Part of a small language model's weights: rotary positions.
Each number is 500 + 25 x the weight over the matrix's rms, rounded and kept within 0 to 999. Layers, rows and columns count from 0. Numbers have three digits each.

# layer 6 MLP down, 320x1280, rms 0.143, rows 98-178, columns 1120-1199
491503534512454508529477454497501475470501500504496513475560522470480507476500534531513508515570509489483473487480519509459486483472481480498463563483487464507501477475492510491485491515479473502479468541484464529466528525471531484484528503
496496505504494505473461468514499493501505473498527512524481509501519511475475492508487496541486483478468535515492508490508466460488530554493506475507537543529490491479525510495514518509519503495504499472498483494514520494489482462594536521
516505476514496505504519465498510485491490500505504451485479517525439529542540471471501492518468478517475528454508452547490519561510467490527484483508499529498524515476523493450542507486504557533480553477500503495462484500509520484489503484
499495501497462518504492516505557528486479517561507497552559490518506509514524479482507478489537501518515519503457478494497496504532482453500538486547569476514451486549505468482508494519462461499517518518494476483509523517492501532481537493
493500493504462516519505482492499532517543487529482513493482482467477517512530489511561468480495523503498526521511501499518471523499452505496555515479542507473511518486517531514556518558513495521462502533503511534491482510533452451474501468
499461489480460497440486503488523494434526516494480478522484511513516477479523515507490546526491514508499494502488484452523475516438512495529505503442470514522529495484530531523479489511528496493486468549476515541473479524550530530477500532
508553520462559548522461539446431496480469526532558507525461472472522441619485450518648512602500497502554530590506476479422500399526457478500553425553508523522432466509460514600452464463436482581519537516532527466561476524510434583500507509
518512496542511500451491509451506497496507498523496491523570501502512488524486512465477482514523541521546506496517495452451492467524513501504480490492539477491465501485512530479486488521521508496514514493491530553501510476477555466502501508
490478494517437496490530472514522494523503504547458464509483479458510522458532512487497468504462494516482513497523482524541496492494489509549499603473502483487512499521493470513485511477468484517433488475554504516545486518436563520454513510
468498504470503503493503481498510504523515494496542502524510500488528503495502506493487507474535502499471500557495521469512491489504497482508511519506505506489526524472518494475500492533485493522515498463496525517507495506488519452488506525
526518483507476474457506477533485539479514487482538494543543501509486523498544489523490479485495533461462501469551503502498539515471514470474508513516470427549452507508504470514516479460520504507529565517532479530473508522529488507450499495
478464540506507505496471492530470506491517556510470516475547488485477473489510509487469512490501494489498445489552534468480519459532472503511547523444514480506529469553525479510496485531502495525499516468537483551518504488497508472496520485
506469507513515487525505492469507487439485484498519453515487501489513514536500526503471504540538491503493495505529461514517467508490524505552516541505516501527538500495522528460512488509466489508521521466511506494489468472488474495507516471
536461502514489497500527492531524464483513486515468496492442544492505501464481484484529507504514539497516509480545504530496527496460490507510485531502511528513550501485484482520483505483517441442494514530461518523520498494504498434489533541
501500530501479526483496491505497519558510497451479517523505458512523504493471522482513517529486481515521494502477504520481521492515478518470498527508530499534566519532490528518508494502517484462424490473512496518492488527472511500504491531
481500542515451468482471507509492512495524526506499517484513548492456529551512505516520521552462480542446500512475515540494529551489516499491481489506526510490455490492485499493493508573489501509491507464492536487489521522547503519539521494
521505444490537473498488496481505489506475503463501478491542487471502503496449525536510522508486481513541558482515528488529486508531532497485511506555541510514454533504492519552496487515497495533489529495532440540500507493475505545473529510
494479495552500525518507510487492483505516470474490512482530483479500526505524518513460465525501520462533493490523478527497518474484478534488470465451461567510470497514522483512510486495480510503502521530480518505497473506505465501528482446
470496508523463484494518518550489504486481483530471526511488487492561474522484467487547488522506525493477482525511510520499497505513515494513537498499521512522515518503455502492469532471460495520517498513486483531513488504503517515526500518
502480475484525523496528470486500511503519471512511504511520496522499511452456421506496488514518571543510556519474498494496496502513519546501507458497474474506530494455500499496498506518540510477464476459535492451473510524503481516516526468
483510531496507471568539530498527489478466446533508525520484545516521487533486504478469490485488477481504508502505494529480508494541477538491481489484500552504496496482558467511483491539491482548530496512497484514504512489493525525527486520
495485442446482519487477494490445489545466500570481486502542500487476509441495478469495503531487472507515458463432511492529533496452456498526502486530525552488474501487488475542479501512489582485436519496509525515540514532438491484514498530
512480498513490473506494484533486501483485488518503523456523526463508492441546492531534520462443491517444441505514478509512471522499506516525448496468519488535510489531480463507470496467513521525482508594488491480502510505492531554567496515
490533502481486492501521513494525515480513510489483496530480464450521518458506510507499470532506488492493470433466521490527491561494459516518529440542496535544523478470475515474511520474480459503493508478528489506605486518511505456480521473
488485506463482501490519500440536523470503525495506482482525491506451522481501497540478498494527443496498510490518543545524494497488471472466509508503460471486526505536493529530498490472489502530503484520492503528500457474508499501503504499
542480539495480486498559513535513497496523499484466493567455505493521506484468500502496487503477521517507515482487508467527506512520508522473566519497483538489513515528537446495467538496516509470489451544508512487509487481499492524508534512
493522489527519470460480487527476479505513492495520506466491521515461486507492483525487509529504481473510508499457517464539484516530504477500462452470471513510464522507479503444519502506501474520473486553494506509543482508507536458489491534
469513488502533532517531525483518486530536549475523494446470485495479482502501474527503512485439532476508465478531538514542476487502477501500469501509461497514509494454505519475472509500503458455483490510487482499497504485494467524493491527
494525516530515456511502503463504489509475483499507486493455489457488502513502498457493464471476532468480546481485511524496489509568445502450520491501509476490487503542528496506528512494490530508483477513449496490513541482536499508514530470
503471468517444461525529488492496492489540523515519535474547495490496529508498527453529504518495433498490482496472475459482521551488462524534483498510503493468500521514487501519507527555509500509505504481524527520461535486471509498484499519
502484506445512468471497487475487530523501519524487483518505502492491459504472485501483489524466475495532529517452490531487461514529475527475502535507507503479494511462504470482531510488493506442511461496535509482509486476494524535468533534
498487540473528521471493489548480492516512511504469491476477526525534481466476538499507485481471477509482463576546513504508467520491493471497501496510514544519475482471458511478494472508531498540468511475520498532483499493491501481448524451
517492520484501495482467472536519496511515493492514478519502505509543505520494434511471504454525520496502545509513519519468487492521518537504515485489516529494491495497535490514490471517492485481512482470526530500478489501487510488460513523
489498523518471532495503483532497506530506529499478493457495493549521526515502500539504484515511504526499483515470509468496479511505506555483497556500433474432462495525523511492477527479458488559495474510538493527519496509461522481499492560
508448481498490518485490486502499517507509476477508520529504500488549540542512478471481502523478532487529512471516534500494454515522509538530505531519549482481509487532494482500511466493511520495495495524552526503507466506490534494519488493
486452459516527510524497473513510533516462515420476492525504507494506499478509522525481462514480527514497514460510494485521437500524493432441510533487468526505526507501496478503498504505510497524462478493456466468502548482524552483516474499
487488526515530478532499481520514497486501520516528540504492490543565492555464497459527494521506473502510521563461525489532503487505473466507520479498507511468484465512492485508508487492530462457480520499503468513485489518506497531505447501
532500495477527522487446481508482500490539468472461500485502493484519496505538494530491505485507449487506542498510496456511524517481515527508508512532525501549489484549492514537490532503495508493507487534498516589464495523504555527478475468
514504484519502488524506499502489530463444492543521470504487487504487502465510493533471501495501515477487499481511498501485498498521453488525503537479500495482478516506503494466490450487515517485484513542526497547517536508463496482510520526
515480530512496519488460489519496490528489485464457482533522512510513494487510471549507508510524531515514496558493516535472564502521487495521504508526496516513499480513539548482539494527487480500520511522524464471489481519512520465467546486
515486515489532471473486479461485497496450505494463483518485514522515504526490508505507537499503499474553485502484522535503468489515504484518507485495450520476523495490536494492531496470486515490476483525448501486514531482548486473503518473
527499510491532508464544514476542496466535501492508473477482492479451501520502512518486521496545477506539483512511520510504514474523514459522485444483451517563528454517531476458494489503486489497549522451491511520513494508459507494509526502
551526476460566502488516526514461462507494555449474517502505483515472468508504550490502499530526535454482481547471464523465464459517508481498519527471560514513487548454551484465530518514493526507529470485470500446489522514503417476549529514
507523519533478470515524507531507512499515464465473511521495439524509457526524508490519536518503529490443491507495514451502505517476481546478474465494524526488504506489481540472515513549478508514517512482471491508499467498497534487533511466
429478488466528546525498504500495470479461542532448509507520500470511482460502492498499532486501500520492504502495481535479541461504499479497548542504541479552480490451476502536500455515491509503531522492520480490485435498528469509524512490
488518490516491485509488473481509521456478491513518486512436501503490502493524485511543480449500506479517483488509506521492563485495543507494535532512512486484536531507505562510486501505572501539512483511468516484489484487512514514509487495
508483509483553519449489525505520484547548473493516525432518492544456487491501512475505508491506492515539531493493507482505506489489497496500478498508515484491471525518498496534507506476509501493530500516491519465506519524502535536543448469
513470508501508521485486509506504531498504478516471470513554491467534551498501524509519486505516466492503497548504525507524546524529479493535480515476486516487492449504505480530516504492473516495471507483490531537520494485514498447498443546
566483491493498488468493508458546510527488516503444503494474506516510501476464472503520478510464408530493472475564477499506501494476460525486451515461521552519550516488504533545484500500508448516449548454466472534486512456499463494512478508
532488441465509479515510512502465498539519531518514513499453493526488472493489505510499497485496496521527475492504471540473515511500512481510498457497537501524508474508478449515540538525478488497528508453498493507501500541530527512508479501
456463562494530501481471509477497501534531550482499527503526499511503512549523562503512497518534484493496536502500502482459504499529455503463487456455507469495485474523511525540509494435505492507491526497481510528492442506497479486477499519
555528507523505494506516484512488484506467525479526453521502519521491493511519477523518544460449522515556455525504501462547503528489530502537493534508473491514508521521483499515525505486464511487549496522513509524550482484485497492501479503
483489499496506510474497469504539506515512515453499484497457512470511477506496505482516498457545513523538490453437454485506490508498517507521506454522458490561438533494486493503460502504464499487519520521478535505511502506476538521534553513
592517508541489508485516475479525576513474479474450516554501511495488456459507502583516496531494540500506483475528490493489504512507515471536497473522495496507511527509505527467515502495499490489515466540518494513505457498486479475456490520
505500499487495592472482500493511493501526496497524506515507509469467479434511542514483485496480528512501553459502478511506490480463533517517471470505485524537480492460542552492480474466484526502482460510483474529513455462501487458455500470
504519501509557486431475524466484503486558498482518498488534510515492470486523520537474503538490490525492515547543510554513445453489464461489468486532506493523507508495507504485534506481479465473546528506484478492497514472514442493524491517
482513518485468522521528522516511544477487561480521505482522534453486515515478532471495475506480513495474516502507471505507516541479502507503510463472492444463543481499511506515489510493494484487500473521487508511567502487493482521529482553
478482504499499470460491520530489478519452494495536476516468515502490526486517479486503463516464485494497470512532498530485481485498495487465469583505524513526457515516455495496529494503518511433505492478481496547471516484483569500505502456
465490554498528519487511485497497475533506527475489512513502501500511475480514474459477501511515484469480491440488489515532529524531512457504513530485499539542480446557497481477531478488458454527519472523501501514510456448535524524496534488
522495492541534512475477510501526516496515468528477468508549454508558496511528447473479465475501500492501491512517501500485520461510501539505541450516471478532489503505479478502484490494446496497516489490528527499511503500531470467484536491
438448479493490449522511499480531479468527533522475482503488486495466482554540461517478511449479501484478507512477516463535495519516491482486502566487452470518448540512491516483483508474532478527526507496488499459509502510507493486470505516
483512496492496487454438472487502489526508455494491529465517547489541482493507508436493493485456489510508467450442490515527511473483496482551519534477503528453503481513498505500490481451461514512514528509446513454496516489499534527545491417
482469495485525508516524465496545530484457492504516501492506531499524476509543482487528497522482501495489519549507466487476533488501463502503514526506509495500499495527454517482516517402493466508479477492496552533515460480533540482436521481
510512510477506474466492490493503487465527476529522455528557497447522541488472483516494497497468505500565509501510549487484495470486532518479515459484487496531468510497485508501532521537507490471523483528523482497481499477515503488465529511
488517499533490507467495499499529493488510502522543517450491454509498471495518477490565456538521530529525524477508509515510494522512466518508534523502468505529513508466508463531556534482525498513496492483513529500468527499514524553518483502
446496540517492497522511506494512495500515491454527491502461508505506522491509498510515509521519463467509501478502498504495489506491514495518476545475475508526496485477500470482492481489486501523495508510516498504545442519529496470459536476
495516473510464493528497534472469511465480471495517468468507449520446485484448487523483482489447542518502519530467538476507504513511467486495490552518491507465455480481491465515510521488516505488494548547519502521486496504508491492492482484
517491499549494512462529499452452486497503485485502470487510507482470510509498562503577529536540543510449453496509555508547462509478533489508453513476478540483494463519492502542524532501419528476496505523531509485497519480503461464507518479
477512484491493493528510513496537509472466504470525500529487500504479504497509540461495459500481476487490541525504513470471502521476492490510503473539524521494502502557545537501446478518551493501499454503483548420495502516508471539493525495
492481487492519520500497499530500514558471492501487501502533475469574481481524489516521468506545479509523557503526495499516521494522474515502496491495459473461490532477465502489511476474484509539487489513511484474489502544469524480538480495
506472472515515523485522514529497483471504515527506511548453493532500520512503508479521465498522519475514514519525484531505486510552513501528473532527476491529498504473436506513523478490480479516508496533520519498503445489510543485534466471
523452484517518531482485468510485486541471499490501515491528454486475533468498489516510508494496478534465493500510510498488474454514473503497520457531459488471468495553444524487492490471512485534514456513492523495525526503498535524507475509
463568474546490508506493497495514504458480463532557516529442487490494511445520501509529518495516452479502499466499510522454512478530487497500465505548471537519476488475464552529455479506557483474534504489475473481506530506480508491492496484
528492485508521443491493481518472494529487507542482504491501541502498520513505528487504529502479527510492494538485520504505537489502524482483519520494430472496467493523500506515531518490480479482520547496508525506525517507452484479503479508
533507511507502463476478486514484529541545544473511515508496526541523449513419519543465493487540464485488477520506516547578546499520525515491482514542498527484482472506513497511491557506428493434484505516506509517513544511502518535536539515
498474539514502525518528493498503515473517475517544506480507517489463520519483517507482481467528494495532492496532520498457493509533501532519477528466459525532493485475488507517453457498454496537527469549513497500509503520476497463471525479
472512507514474512493497476492532507497484501520531473477554495538479511475541504473495472510485494489511475476467475515520479512490536511551500497473484511498464461540484506474460519522516530500520556508531494481494507501511510511537514465
530500465568543520518473491511482520508502524487552529538476491496507477478518448511527476516493487514490474476528482531477496479489494489485507503504523469500481543524491503500537503509470561499510493528504497485537497484451464503434526466
482492493517479494573526480472491491501484494480503517494495518552521542500450484501462509525533538496514512513498499534474511507507504492478494502489494454511516529511485511491511535543549503540518493513502518476465459517518517475513489484
513545490530479474492543464487529491484485521513510505491514501493504466520508513488495483468517496518495480473433498460480522533470516477507486542484502492486486491485500438502476503492542509498512533519516510466489501494523473529480557438
491473512485509487501516466456501510532439527497481522490564483520524498532519523509473509507532491510484476493532441514514497525525510486478551537498508474537460506479513515491517470476468517473467550541459549512483505501490505499496529554